{
  "num_hidden_layers": 10,
  "hidden_size": 160,
  "num_attention_heads": 5,
  "num_key_value_heads": 1,
  "head_dim": 32,
  "intermediate_size": 192,
  "vocab_size": 1024,
  "hidden_act": "swiglu",
  "norm": "rmsnorm",
  "norm_place": "pre",
  "norm_eps": 1e-06,
  "positions": "rope",
  "rope_theta": 500000.0,
  "rope_fraction": 1.0,
  "qk_norm": true,
  "attn_scale": 0.177,
  "bias": "none",
  "tie_word_embeddings": false,
  "parallel_block": false,
  "init": "uniform",
  "init_std_qkv": 0.0353,
  "init_std_o": 0.0353,
  "init_std_up": 0.0353,
  "init_std_down": 0.0,
  "optimizer": "adamw",
  "learning_rate": 0.00234,
  "lr_mult_o": 0.876,
  "beta1": 0.9,
  "beta2": 0.98,
  "lr_head": 0.00261,
  "warmup_steps": 273,
  "schedule": "wsd",
  "decay_fraction": 0.908,
  "decay_shape": "sqrt",
  "final_lr_fraction": 0.1,
  "batch_tokens": 16384,
  "max_seq_len": 1024,
  "doc_mask": true,
  "train_tokens": 151500000,
  "max_steps": 9247,
  "dataset": "wikipedia_en"
}
Each number is 500 + 50 x the weight over its row's rms, rounded and kept within 0 to 999. Layers, rows and columns count from 0. Numbers have three digits each. The size before them is the row's rms in percent of the matrix's.

# q: layer 7 attention query, 160x160, rms 0.113, rows 15-31,46-63,78-95,110-127,142-159, columns 80-159
# k: layer 7 attention key, 32x160, rms 0.0923, rows 14-31, columns 80-159
# v: layer 7 attention value, 32x160, rms 0.0827, rows 0-9, columns 80-159
# o: layer 7 attention output (transposed), 160x160, rms 0.0788, rows 0-9,32-40,64-72,96-104,128-136, columns 80-159
q46 125:501518475479446504436442501571485525433392513481459453423536481477485512530564457497494440550521590502591506548367470498622452449457450553479476618417487515518480501472529428459519588480547473480416464562440450511490555511467512501570531465
q78 098:532495472493514595443561460563455388464511436498506486455482501503580538446492548472550529561545443539537519570444436564451549499465447565501493501560442532423522492533553467476494477531559550478425423432475524436543426468487474529418515379
q110 093:496510419560472460428495493548514392375447503467381496539543522538505541493493474575502467499503511455507546462457393492546546445510477542530502545544467474443542466486636387544452464510494554446493530514498509467491621488640582519538460421
q142 117:558529456515501468501478499603459453434434378571461451465569509499469505450496560492481522514465513461436472484570413535554502431518497554491609457465477482533548518471509483503534522509535549513521458603423522561431493529553538489498475430
k14 082:508598435561581429426546413518491481460560523455520510490501504500485500462539467517585527428564573504449463536493545634486521479542510442451505567550460541526525493469587466417482511499487481583575501533414519539521474505481523506431539478
q15 111:460502574496508491580411529443511455474491484555558574483493434546468592507491456399463551542545578548519527485480502536500513531523460512381455468412490493474461542501449473336387557475525481504551539471524490539597603538382557477606547502
q47 104:443443420545597450504497486466485508599522488554607509465507626446488469461443479462435512482421426484452533498532483458446563611478509451615573431546566479439506436488497574538485468521525616432483485414529523459465532518520521457455440471
q79 104:476493464443474463542497562488535555456528450451477483483504490457553490526450574514556522480458500546476465473540495549498478532565537493578534450374477456582469463508504503545444467364384451586508521526512445499577565382586534406561574589
q111 093:548472459575454546508459529584484405479542518441496425573498445486423446511526604433502507482584507559496520450532485376499511517537513537415429454472443462533487443591518517426506557555525428423511504527480506434527448467496501494555564546
q143 095:490518521437542575549523516486626453554512535528489534540432545549494554580490508447463527449519461464408623502509582478472481490467451478485524483660581462443449468491452498466645523484441385481450490429513510523388471420464437486479437571
k15 081:487425550569491509512619495514573449428445479529462435510520533579532513435491549519549523539499579416434531449488493531488517572569517530386470503466538523472541524466520558488416536555518463527560527556527494506492500507518538526612408646
q16 070:500569494502464498412482529510477575462417515492519463433478437519553501482566511492537530511564646528546536545476537487607489456545439492421445568544535545531581498471531407468503548558551478444469524552438485479443462670542464486472493445
q48 045:472506489414470513412522475607450519464460587501447558501475445492527486447458498610438531476496504426599528536484474497456514521552510574426503586478522523445444476477548513484476469537624438471497362503472473457511489575537503488430476397
q80 035:519436538470474399458452495566515479529449457510465583533432551474486545478474507532636539547529560443512402509505462429502478557543533504539531537383487488503507521457465448461526485503534461482476546554509508464611525470494532481474491406
q112 097:480588490478483473434431440498477562460429479499505537441515430447556441509582434510479422500552510583536522551414555577553514521465479523511499596416490554507575438472561473443498564550531473452407403548409488536538504551471422454439524487
q144 105:442598511492439491445499549561442494540448483552495517398447502455560500406555438451497531578555489508562479548453535558540595584510400558468422491499528583517564460532587460472524586502502454531425530505454553459536584519465414427446491429
k16 065:514503431510554482424480541643576463492517457469545520455500470486532519376531526468532613510513615478558555563445519500531458454573541590540492491585461552499616501578498562575511533535599560538503548472572550484421489574470507429437426482
q17 107:578428549524479517480547471472557478514539516408496505563566532551453504528424526574446535429398456456450395536584422492435488485474537476529628421474483426533373566535399545495465433483408556577582532445537468467441507491501551539506496572
q49 064:579458512550519469632498519366551510518550460569513433526522583474464533552488553489620492472518490476421481441540548439482471466519541382572455463411506469576552569490423523512540538440430585518517537547545519610511502444511511523578559528
q81 052:472500424527480602470503521425458514530496523455579424423586463514581455543510527449463519521463482507473644483469548524452550454418459481435497476534478476490511496539513589542420437513513546503526631442491443491455446463476460490452525610
q113 087:520426512516526542561632435470559474478545538457506509568523549540391534518419529503498574452427508408457406459576479431436445449537555440546478435530479438481497518525421565529571406494497611569586559434599477505461472449500594493521536530
q145 076:553396548525538523515546435475605490402577533534519472583630539481462544505469563607512509502451482497492467439529398459447467437526525491477542393477457491483515558490420538536497422470529528511613510479564422565480491434537528535548532555
k17 105:567443496504547527516514474373480421500558572465472482564546590522462490574430563516459465412494342540433407471560488477421438485443485468541575477497487451454446483503487559519488425474444533572473533430521436513533529492575507604558552573
q18 094:572405483455512500496569427512581573455507479435460457486529502561395492545408507515476505444456472491442441504478427461419494450493565452565562435467474452590381524494405553562473416532496481536530482463538419519454543446532589510562488525
q50 076:481477494517487419653558491418548475573594483520455519572535554499450517592503532416573467468503464446478426431549440466498485470513535345544492476426462453586549611520407537541504505485445548501523489501513486615528528440491543518591529568
q82 051:530436449568470556533531531456521534454505471456538428441534423509573426503487550481486485505482484488488554480496536505444522490428444441468475469491458480488511551545546539560447472506463536518550606428495492494484421582545480521528530558
q114 086:505415431468486476501652517424480546557523452492522460563508509580440527553452529486401526450424487431408484497554444438468480450462549530596535447474491438518555561494356568582556474459456521563558542479513430479433505487455601519572517492
q146 073:568470477499567480525529489502551476518519484481528471531556551573396463523474529535482489446449478387512478441557438445412468419524483443558587453556482453512543566556448525506472467417439581464519540470571420466462484383497537547501493544
k18 153:563400491509490586517582528411511456458541522449473479579557561536512497554418522557450492402452444471428463463546522461493483479445514478566566440499439451429425588589440563558512464427465557535518521466550433557446540471546570544509512553
q19 086:429568458505476498516463513495477486553398571540507526437474470413535521473561499451461481515607574468583501568491545564561399444505511464513459596456461553503567496489534410387522489522583523404449423552510501493490445485481496507490389436
q51 080:504550499488438574392514482559463497480407517432445574464444433525511419453518479571445480452515522504594541537515524527497504583494460560393433587529498552515482401442604478470479469506452469462447332436421522440450491548481504435392473453
q83 062:490554511403509436491375461499543545468459576503425514529522606521419537481487499544537479543610487453459493593532453507492560548553515523421473556592500515410548439480483458460524514535509499477434514541443532501493572439415498513420439453
q115 079:394610498540546536442452424521481537523370494610473482406510421440488518509574393528517491582530502508555492552410500509491528496560419545467491580541532570436535473487588451398450557488493415492486535518460530440515481554505459486407481499
q147 073:433601557512501486504500477526383489554451484501532540460412504521441473457495520557496502479566524597459571489456553568472517576524500603452456532465528515603555495451496451453511517452469501507474450490445545499482500573393488484421511455
k19 124:415533520573460442392446497579488480474496446555518560449462443445545541470621481458585525536481581598574523543440544565556520539516425563522468534577533521507510494423492485441608498537581510454402592534425571541529479480440437433482409471
q20 105:465489428513532526474504366485533533458524473433471475546523466512404521571510522456563532444424481541438416465501489503454444427565549420518563410477526407567471534432363535596560422449493493543623508427560422484488533535441505543484495480
q52 100:538476544579525459655508551422535473562543419492486451518509534445497462553531584444579492584486495490438521494473551459583475466496524363531477500395438478532493481608442509562465564519414603474512592537487487553559515456505536531563568480
q84 072:558456419510492523535514531455493594466578466439578399498487488499478384513477514492423459438428476457468551448507512472551579565495478505571559496432420457548435562522544562496515469486459537483544465461494473507441450587609498608522542557
q116 086:419493431434476483529519509516500506492589512426589540526483552524517531513453470438434565504435446416414532529629496513475481489514462547574545443523436458469538559507394557574520523504543562453468545419626519422472406593452560517530477463
q148 083:581420466451494453517526563425565529538557538477595425566503509483545553541452571433506510471487478466467540460546454507510469488527541448513496436533478480526497570453500457627468517452496425592566597459591470517477554543456545516555527571
k20 104:518448520533535516588533490479467578443589495537494466572542470477530486549409531479548481449430403528451433372577519464486379456528451504503567480529446414446427486528486527524467457492504489525560506506541435526499480567551518480521515583
q21 083:521567487528466506459491527525454515560497450501474474439454493506527414527585464484477483523567464499493542523437581497538463473483460508413403602551571583513591510471498475505498511531497488507457445569496531488440386550531492550501471521
q53 093:561599559489524571487524474481498469521412501487546561518564476512491528486562457453502533534545514440534555539452492508569558512487612517431464575486477497441553535425494486496556561548557524457504598494427520506478515559421441575584550441
q85 086:454531606519533490454399410523513563519397482602524560497523411532504548466552483449519471550441525443518470596511514523511461509532478544395456506572567560463605508511506531525466519507458494480512611594450506442537560508433506499446541503
q117 081:517536504469557514464588537505496499546427412519535462504475470479558547487577479495605499552525556499524542559493487537534575551552453469496463494625556570589507519546523439518530487508491363561525418530444421433567563474497477568496393496
q149 077:437543568566513584454448498493554497521472487536465480483382502459592491474553446422611519564427502597534592520492516530504438501516390514464511527508445532474565499472598505427527563476459564498498427508511422475444489393467442491392462437
k21 127:464579548480431523408451552539448522556451427568456528412472468486503475400597425427517500564563552563505527511454570554562538494514465528488500500512549582537531463503583471457543508597545505490457462567449576412505521505478400437506480448
q22 091:401540507474547395467493485524523480538536500530529514442512525412519499565513479523533539550459490640503463539464454507511423582500458429428513565496531490439569500494481487450585580470554483587469474497494566510589480374383382467514524550
q54 094:544535520570471524588479484526538538494572462613504442540440506468517545454560486456515543584489512413536481541465445566566504443555457526507491576526541521574551522492547487517569566488435511414507511578446540531611532464430477493572414479
q86 114:498512413514438571491447444585500523503548465477485496507464454531539487484564456490428518518406558479480425555500501547536493472524491590490488445507520515593472487523554455516547479471547524495529379478496502554407491676518458541509448458
q118 081:433560484516459538478431510549486530550460483529478488539485558399529496561512501473424500486541502518475569519479564476540519600498473499558516479433555444489470448531406506419500544551509455476439546615446536526500450510422492459579484492
q150 083:489421589475497449583469629494496533380478402541550517506451467526542547536508467492484529549531499568506586603461562469525505491508447503476601555466547450538536519476488465426563468477598422458399500568519505523437493440455476468593552596
k22 105:425571525492524403435478492572486485565414493569518487479412533467484519459614466451551507570580518537539450509465555604528490515517415560514478513550552562549532487489590444434559488503543451502499492579422549458571558573513471530467451457
q23 092:521478497441590510523510469447580526483520506494563465511528457484541478522444503604476502480491497462439510379530454480415496508488356530586541430522520495540401483490407542570546482401532535509565579470501414525434464529590545455541559539
q55 114:568417496557539554469560437520571531526580584387477464535577479596446531478505471585486487494502566461517478480529423425480491458541550482575487476491468475447548578560480535510504461530485469515600531448554396515398445493552562600500473590
q87 089:497458610643513545546574469480560451514497523457591500557537528526455482489487501502534526448427554474418504489561506444498428387541499438559464500506444505439489565544475582531554511518550472422569544484491466518484435465449526579550504535
q119 082:535491534523548593541592403536521518445488488434477533513500496540392465510457473523465467447469498445534426474547472456465455504505530376515548453415536494409482474558413632614551453471466524453562576406535422531479559421541544474562468567
q151 086:513482528555505555497436476486542442471565541510570462566558510543438563511439500521564547523391457554494502443595423453478449429546500473540522481447469516498486521542416542581450498469466539511567483438598471525585555350532537548560512586
k23 067:444502597435532522610541475416468435579397509567566500489419480490429462479552448465570377540561504520494521451598515512512443544419442428446519515607473542525510442497533476501455544608471532475439498508517518531580464466478446523516455441
q24 083:457493477560460454454385633528483551608564541533542461537509517530524519560510503491497446465496476547502514465552473505524485515495463481596506500521491425446561567439442595486485520532489448590512486648495505499482582448445510480559496542
q56 103:517566438487464464529425613485567538540577455474501451417544488520491458436421513496583511504489521548426463415499470472465536574507522575577493496496496517452422420482582470601533475504535463458488467491539508454543469419550514491514418520
q88 099:505484513500540530603496465445468530523423521559512492421479546526433488521527459538545481442581534500454483449520594529520523461571599451524512529454469499504520490471497511526544464559552505470487545537556542485412537405494508445513469506
q120 092:447468547505449447512495481439596478589583537503570527460550411539510405507498548524433498476494433537515533528475532486490452486455489498480515519549499478508405510496456460510447480442450425604481480549511484400518426397461465459501511590
q152 087:459481546494399572453515491459444512571458578443540477444482511444569425516438450448455487534467496431507469539492466575524494490501581486526437524474534495526451513490487541516478349469533498607554521472470560484507394540439440517537425555
k24 083:553479530543561437480561521472418506518470442490577543545404548541463504508476533531508530484455489481490547590489521405524523565527506415534431492491406435473490460522467500478513444531468509489504555493590409519464499568496473437465543475
q25 109:578603564580528498528555508571546456392475482502444526494596544542508561482475524522469493505498479487566505495501471605499496497574455588471506449451562512543539470440508480435410604477469450459409454499524561473434588384419447450553478427
q57 149:571508499505435390530511421466541576436493488554487414477517488427523512526538486436502499532546561506552524564403464522521490440506471517605477619482473432516471551450504435524585484488621460494429476549416465554435546476420444553512467503
q89 096:525570538538477566550495453531474434464506423516596514467486567463556516443520521427572534517508556540507490555497507498434473516532496472496484486491494463450526515525639412554503507492640504528503488498487549472505445481542456494498541472
q121 096:473553470558564438466590499636410492495533499469429546465420482479500527465509504487483524467479501459541548514528498448524455523474569495457404518479630495483513492491480544523509385484603451429481481504493471406489524440541463495397496498
q153 100:451528413509554475477548417461557462479515440596477570468417634488562467502557424475565526515530496493462524536554468569529537481464471497487518474609588492460486546464512506495498506485617483359500541502535445573413472484445392530466457455
k25 090:468495403468548502449549558483439544471473494632494438454507493514482507397622469515456502599457522510578531439458499546471478482517508572460459463452521532581576439489530515429523568458442511538480499472419536451523562522501550466441429585
q26 082:508487468542541561410470542487481583462431562514429514543445554616469508460457570452444596503571547526477477509518499550541509474532591552538480472542445472471461491522491563535488480524498532518489552525521455528481522597396570540469469477
q58 107:449493567479622439455514542487552492431492514482649534492535384550516508502545520523423499524455492524533533481537570455561552507543462484543412480493609503520489498456502527490455480502521467530527364442519514534544427601534603481527523482
q90 095:535505508578457542536476490522497505498587514529528630516541466565510521458478488496494518513404546476459513477536427481470523432547462560483463536502574531496414543552531436540488483572492468418455539506536408480531399473482482492444383535
q122 090:471522537515478503561496584559552507491586484458486492424436521535495440456444500470475442529525518563549572541380529463467436490426447537534549524548476550479478529545437522455441471514507504554520606477547476594558467551500497522503428595
q154 085:539543607606495488580449450495489509393544519423460497395482422448550483515447517564439535534400542505509567509557476492507475545488501563527502545422532509490471497453453481465420448558446545525571609484492487489508537681432444568451429529
k26 086:572498532470463457506479562487476494574530442464539451477459572417451548489470517557648493516526522527518414541514436552525493499474451456413451500510561446534525488558470538569477489431505416407489439471457571548564543392431515529423440533
q27 141:442512565499567533409435446587458517515540465500557588552514491501534483423514507508431479512517482533496489534566431572488511524444409603468496492469499561476472450482509534490488482489621557574502531514423609379443484612484460408390583486
q59 158:564526548416521458548449566400523594475490471560421386454545503474530586495491484461538461557623543528589507484416532511613544577517448491541439588484494471510487480394561400457511529535562501521493453520430461531522522499504468461502452534
q91 117:505522443530544496535568526455490507645453556540509506452526524455446477529537393501596418609503547437483614437587527495548432408529609419568528534416465544473484432511551509464488475534494454589578479560494435458476443504527518601501451484
q123 103:593541443500471539453525495538456479412433489434482526476511505525540456482524527562528489577532468478521545490472411478519615527446469511521443448583596537470494488516510538429472590528526448464521503510536462586454443500488495467470579469
q155 107:557489557427407447583469581496443483378503439528479474528498553461484494464548416616501516530512506590536571554470526438540564479424475509530484546540459533495594497516542518470475489387489481522498443583493516610465512387516491513471578500
k27 085:483495597418532490458501502539418468500487603552438526479462520554554554462492569430502586520541467398528456596556446562431509598591563647472521499483496574618488489448484495511501518547589503468566501517461418468512499542567434445445529439
q28 133:595473484424561508482571516435428612512541499449534522461533543538498522571472483505493519463430469537522547458606457484511506447396482530463472460470495486496413484586491484531412569544449495602506557453544476451539542510556552578490563407
q60 129:604475549381485433491493483474490489514463545488374471503508504509537573507535436544526534472600517614520493481425586526547476456564454539557466511521517468494511559413475420404593562598476537559475476470451555516513516546499464446488372517
q92 123:371592545584482451529476589511473484502449432522512531446551564451479565466558463454578531529565559571517544547395511494561541546475442552472457488453480498485464500493536440483572509577581451451496417512507567466585463602410493469534500442
q124 103:591552516501494553512541446496504481492505522413391569473520623491620501472536504481415482524502490445541384492424462500531405401405478459516530509585594510498526559490483508482520442478459541558437513526541420538514520508464423464383551434
q156 112:508499535530514498483585487431572495505523504569386570505533538508477396495505457459439477519503472470492437471458439447496575501430454498527566471464481528481446497530602522423436492486486537523419525478583456434494597412449415452440562395
k28 080:490431509571458582432459490482495537401563558544452484416466403475455510489541500420499501465443521473571447544446497500386497569529512471559509516449542457507480498480567593457597517464510439535554534546563607651587371495474443512500564507
q29 119:479460485491394464573583476427619502561500620594524479522493490487437540580537459507576512488536515551431468448493519416468494460480608477484522479558466488536530546452445477542573534585557487460508478530541469563470386518511615550561518490
q61 142:475533490468448501465448546498443554468469500548386566481483440480522571445559476546580457537530590518554529525471525530590500498509514548503437564510508486550553449471539428451483559595561512468504407544466516390551510483477511501531419465
q93 120:530446427498435464535511514476508621506535541499490400567485571563482522500428530515450530459438458438418471514480467476418535502544522494453520403488503378579512550419445571535515419497422514502488536417586456466563532504477555548443501558
q125 109:441456540523440546542430599471520440495501501452556460499458418465546497573487543504501499544520593571483508500435454473463542485466423474586505521524490534528566521658549467535457574555411522470505468520527487582618547467499478500586473473
q157 096:557457554503412471544421532491424596472458587457572496513546448394545501526451574495434471524461488528511496546410477503501454503542439501536518483628477508455559463506514497483549502579501486568488532563463605535422560502506495426594438508
k29 075:464529446512454463590501498480527548538437446524489488461467457495421538444548453505553474488529532480436636465481500432508484469503459402509530521495458503492535585496539471511543537524521439415472466486520495602478436425489521545481508557
q30 179:513542527549444429478465474610545494502483519595534504480475492422410629416559515491528526500555573503534517444484500565501491525649453567509501512485537542560567447503548431456549580469591480529478500500466565456447509482476420438503483447
q62 183:453493430562521558557429566506531401506542448437593482522492489525517377474476545574541524444425436481403488539495465430430469510489523444481543411501422482467463451563460568597436459485471559486498492453552448540434476475565556522495569531
q94 213:461564450480447452469532537544461505474464415502448493459511475475502521450557472440540467545574553548580503538376515545583540518504429528518426605498545575538504470458578408450526564583530422447417383520447499494550476501500434459474436462
q126 140:483518452425539574570500548429450438517504496548546496471545498565540494539497509499514447525387504573523384535521518497455471418448445412551528543526469445507471599518447439470471532550494454519451464406532432608554449588473494584454495448
q158 160:544517467513493445519456453539488584476472472551569511493571529402470589476564481519562473550524552565564539517413479569564474483518562551487551561556601539561602510409491500480534518522600595437514461552489591505453478526431481445558478493
k30 072:460537434496523521583473556491463528493447624537530493519548512458429566471534499400492528520502436531537599476463535488478416514524604448511483590512507442407430533467516571442540514484441518473444522518408548466473540506428485463480487429
q31 088:494521570534451550514473516503577496452510468415499555466604413517445413532470513506546509462479463492575460451522503486509486442465462567490518506484556543434413365528518513409480546438534474500447452495550515450459580568437511393449464498
q63 099:510473449471566555404476453549498460541446562378515504482476545509506509496546484490424474511538490433493447513493427538498429525489570520563533537485606501553426549533505578534458455508522555468567530502407551540589479545474427491450530586
q95 101:523556556518478546492571449499463589500495505571484560525515497560466509508480553467439549498490364538469499449458551512461565432539407568436545450570559515585563470461502432548492438569503611482459453508507508478578594546463468456491460483
q127 095:514508527528402499498606536531468429478469461512434562462544420487462614452475484541516470512518515548543490499412467543511410504631488514475495472470525525459505439543478552419601539566469575572532577516592501558544520565590507451427496451
q159 086:415441549488421559411543533552420547509461552548438494592452510542482532487446453488437456425479514506566483482452411500438554465517541492463495455553495470497408554518464434439569502441458489612497563457445524544471423470497490486525485506
k31 082:399451624480548541442492495438485579483507416525518470492503410483514536426454516544489479493490526496565532429626496534524553530504562526492440514541472485481449508512578468518511435499415447545431501435526373520594625498507442558464549538
v0 100:548511465532525524456561492582482550540572453531504491557471542471649559439515581510456558489522566532569534515449496442447462545505580526596533459471596501471482535415420479531457413514522510545513408543469490463558525411574522457454461498
o0 086:550348558390489491478556558529524524449514575474524414569447467484454513419547454459504448547504445453441472543543556513482464532532529557491458492550479552636512450540495510519526481515435533518579453552466327490476528570487581487425508519
o32 077:504372463586413540512472531588472505465510497560633525554548482621479452539476556487490568501543535471529476625474483431543500556512463606469540479458499467536509510512473443552452419517458507498494407484507384412527469618493455485586542516
o64 085:425401530449570427547471485490387474474374536481526486525496504528433567434546450457440519553492506503472470435549555463472539517553472486472450422530514478512559505409502450501545537554589437491443552461537529485525456515447450499498430571
o96 106:601592527518516568488469390546569536502461500461451549497463477570493490426514511495513558540481496425553488505515469548406511558515540447403484481500432442385498453519543596546395518487536546538481435450470484507423570440569542507471492440
o128 108:557571541444467606544494384531548461514478491477473572560571552521438533480495478446549535525458547419544496539443499538513580409507541486457492519386406497456549408584506512505476530491478552539523382542501498465464594461566493503521443422
v1 102:524505567573461512500456451527483447492557486446482509468520534457491461544487404422499475346439448488489578490495451423428488543484617454439501563580551542486520401456449453505477518450508448524492537522557544491534513514529478443582475509
o1 109:516446504419534461469545437580540541476482582559556434553547461557501532578514499496494517529424550486536492550439489440513473485446435484488424449473441567478496560467595505553482525531505460449483566475532457520551495509489566389515455512
o33 106:407464466448527521586484526471526554525496481591496488500509491523505505623413562515526543559513537507396559499516449433510438494539488415569504423444432456486523450490518475449541518451535460512430401559510525490499462555456505488424529510
o65 087:578440424485501567477483571475587452532493452515616572523457497474479455595452538583441584503478558446501548520619417481530404453509432533492472455567527492533465488487554479547557466457495539486548583450566455502455539476452524528546538632
o97 102:424519451450553592477556495508441580536431492464482504413484495445481496452462575407473471536590511549461493460503479493551559452459592520499457557461455490386534439445511486466441508477577567545557468437502504567480516512512536561520495449
o129 102:353592498415506500512541465523444654536419527417486505455518460417502584448512557432455456519600473493422547505500552532492527517423572513516536483457532478376515444493417491374471478476618537504435514478573523522541435443517534512501478522
v2 090:513486433553475510484447540538359540380471504481433528530502581415472559438439557528446490435571502517491488399479487454574506475473507548491374442473384520529564434479546412551550486528453479537444491584513511506456530490502467534511417622
o2 100:445510520569526413580406494426539501523583418464546593460482592394529490454540502478525456495447435574476461529527446460573557470461401423497600516475562529540468510505389539463516474457521434458523472487544573522451570443432481474528526399
o34 091:455560513526518510580528564491501511497536454529560566515537569400433507532480533455470478567496407524459521459437574463472514467484509498580515489463433602488476401535555527498502484555534513510507480556507535500459409595526461542556499465
o66 093:527521463483554572481493530516606500428571449449492487509482421509532538535533586580535543643549516426490480550452430477512510474542500494499542502547506447538550555589485602487446491437493511387565487408445455568470455529457543558518431534
o98 107:492515528480519528533528533410471491476576542521480574575486599411506501642460558428455483508503514509416501500502523464527489487537430525564627454444460460490461498495458373467513514640450403547406476535562537561595470572474466480493566517
o130 096:598463481505451578471533600456525536484515466513444488504526595523587511504459529389571541499529524477476519509523519503517417593463466493577506437416520530383484493501511464455495508525544491617486479456466555594472478493543505457466554452
v3 104:420474544535410537520485531543506413485558532440598579484478498479429482501456524500589538553492506615444484564590538448473447505405481450481447515549505486492455604454497558450556397502519609425415530561549509562425378488545442538524463507
o3 091:528543556411551437569588412557487475516419554552563369479497462536497480569510454574482518559497518507496578500483446496527428478544516599577517509493392496510478484451615534590432539502472568470505564415488515542514513467551497447512480517
o35 101:540510527468502451398500459532507454367511552475431439544548453663546485522547535594593476494558463414519481550540460461558505503503469530460489511551552427513573511525557494500570455502546436443468472460485460501557505446426533522472507501
o67 093:534480472572487508461506562562409480418443503440523623511481558539534545546453465482515405498541445483505526473463495500483510465489507495553599516481415507512480500497543500481527449505470444505524394432545432383469490492583519499479413492
o99 102:516594537521534505431457478517602551582503483511426503415611480531467481449431583494532524510465417396475549451505522568468444546464529492423436491524525461516495395449524576585505512535493525467536551537486501498406499484504454511524547471
o131 112:441580542504515438505540410468576629587494618478451491535518478487507517414475516499487509471503481402548526457525482535509506546468581483396445521545502443502447429419472516567504511506478510533468460551502532532477469510449487555467477524
v4 095:450485401505463456498489452478492420584457565439433408487503471417489611483449496604472481431544470569454628555425518438499492479559578549482537544547550481564533488540489554500451476456487452523549385567564523502573412530454557534490431557
o4 092:491570518501523531454551469576511559456542542503442470487559481450567458530504461524559433480530442554502486518544556497490505515398448511473515567462508527529564486598539512502578491443430533521653496537407462509474528520504498536616416484
o36 109:535446458483525592488459426548558519462597476499526587472489444583535589470510490558501548569573482501512572516470453368460509494597472521452477472449451425435508535510524551470422417411422534476517447492445482588430587484522541452532565504
o68 098:625467500458481518544524463538474497551454483515565487578581584523396477534585492424528526514463451496455482490354527440551463515523544419510490374539474463495470595494415495545487476469437538539490525585544531545507479505566437473519451500
o100 094:488616519521487544404477435449524575451447467464497391430455508457531449512561510490496459523502487504488419498514559521583588541465438593386544539484491556520447527471497493468464511497535422563537512472551439500542540454455489441466511469
o132 099:557533478490463602473531511435473478478421484439518454494489492557512514543514506514497503610472523542556460452580444558531532493511455483417542566495497546496530505500487471469517547454507415501591492416479432425494568499416476487482430509
v5 096:505568519503543572518581505519488383512531473512416452489396419534486472468478531538527537555480452466487490469423468555522440516522485521500422480622520510507522491473491496414541510385497422560394517591488494477453543486471548454535454435
o5 104:507424527506542489528435513415525585517517558499548625443495518293407563442571551559481464485499499545508496546478450555488528438480518403500505492469533498520513441382429512536490503541543531546495544564508466533545503423483432452539532500
o37 090:514596511457495524570540529522497517605514510585523561599428520586486548498543555496455536492495558531462517547450463473390447468560547593430487492531532484505463577490506593562516400495453565499424521553454467575585577462455570474560528509
o69 090:485512527437521554449529519528432504507507524581549513475483479521527524587483435463343625488417563524483488500510550562422492409519449478523468519460490554497469488512459508454446490565499447508474526570431514567475529513487471508547487602
o101 101:562509500490464513447475523512559504516543546440560453368509473532547557529509529605531489524538467467390562458479481491474522549470508521530539517520506548457633496540519486534561494504492499445420458480480492593540470490535531416472476459
o133 108:489502515467538502390477514485624553466473523485499467389467476497551433501600466540519520514435538504441516377521452438480510517422554550550561503493461491497601528489528478571532498443556462473455519513442517536594422525461581379535522456
v6 096:492491490416444451603479598494509497546460434584508495488514506441447487446555419561533499443527479526461469531467619488456521454466476547465489500558421487495519572480542492458516557497556620434472506520500506588537539478444555491555603468
o6 089:507484555485497467446548493535512559538515467572437401375534539400547503510446461458525339523505475493484518547531472474529491525468434548518570568439554482479499512452563551538488429470474496370571484537520548577572478414509530480544536463
o38 109:581529590484489538508498539509476514477388523532544514426472476467496544411546472487411458538481543492555510536527522523466536485448398518520433527541543634480460488531557401569493534508492447534459527480484541483434419511530551475489439496
o70 098:529546491366548577489535487557516530419498492517465527565519513567439518538462531426471560525505513514473474532459410380540521542529499445554499544475496510537471563500508503528487426566414430522520414563499443460596445589524454469483480481
o102 105:446507417502458446542525494475498528549482480617518525484523515535568512441451495561477483562500471393488469537548538455487503426505447522552541386594624534487490460515449498490465550493470538435464542549487578495493427480543502598483453577
o134 101:551507431418534446479480509455563450544559511566508487468486512498449524415458544585442511574499482421555479496489454473522554474410536519473512427699614497535482415507463467437528506586420601433475555508468505466442523427497534549476477568
v7 101:552493487458394490509582460501561507500466529503491562441415655497495486517529559431475529546452496407515538485523442482492450463512574473496494502487495382511464485384515409448471464574638515515507495451580544532478474526417468522408513471
o7 097:488488510452427464451459556492563512516461432539525489592621456594490518639530427574563532452513515500447500486580453509510485540579532488495481413573510493521532531562505523537514574383519516484414591493501498522551482431469457541530468464
o39 111:559507447453481487479474408465508533476473469517437454489438565567471430611489536542486472535485524484415530588500421450487486462531480551448519473589431430456474481440592498484457475453498555455540422476582491486458454542475508501508527448
o71 093:449609485586563561428451459469483416479524608587484504421455445481547489491534484538533522509504490532473448523521475555562573517554463518562444590466431487423477456567470520497396575500548468563571550440464501568432450464517606516446455531
o103 103:578444460470519455498412498566474568500525463446483532480601562458386494620503525502483494485534504534436474598494470531477453513428615509470537467517544445582439553560471485530518491454519543395575489486592485528507610503425390534518589459
o135 099:529435476502489447572470500524495587549522472509442526467540485495390556472503503502517456444510501559460552493527479437458513472414545462530534509493626430473442543546450467497560501417526573422551536506524513491575558498445345531513587454
v8 101:461566456544477528481532548541537349567461476444408521441503459512584436418487499573468494490514435577494464427479479537474519450441388433491446460517511502529538483455455441523573500438492517481502498458465482525512561390523481571532524577
o8 097:494471436467457463557469455520478527447483500465521530508447511418388560518498498492516558569388540489595563576495520445532496445517470496557530539552459565535481525407472537492487472451502537477611549568434461519511593494495630421570506502
o40 105:491521459473443489543423551456482506524496462527536596462509525375513561482556530425408469495485419525461506474513656571514431486522488511496462415390559520550491514570397441489529550462554492472395498522483510513499485472484403420501510531
o72 090:455443496545500471481530472527453536542522540559519419569482493508477549660523434429547580476405474457473481509520502512567523525572587548511466399396518554492522505564474523482552484548432470440475565410488525537521525524488514522535413516
o104 094:454440557563469606499535533480534555520532577513538557393435482509473459428445546447473434467670485431479464484515491493495513499494472456525567527588562479480452446402566438483465403461438547520555512475509486533510445553486446583544509440
o136 107:499447491562432538493503511474510586470529567401464499383499466502551557429474483509536448486658523499498436522510570509435490521435482431507558504578529505462415453439575438473363465449524508533532479462565514512474367546553522512467551472
v9 106:572497488533519594450577532509433482519546531531440498396557467502566542494486558438517468526434471437481450396441478545469489464453399523489536505554522487537501449563509563415484532606519551471550432376456511477513428456492528497459480524
o9 098:456494524518468542533500563568516507444521488411495589498547561445491598515511475504560516428532510446561530496553489542522437486489539534546423496424413515572446493555566445520501551498499445499473535552555473526489486565474536478482523429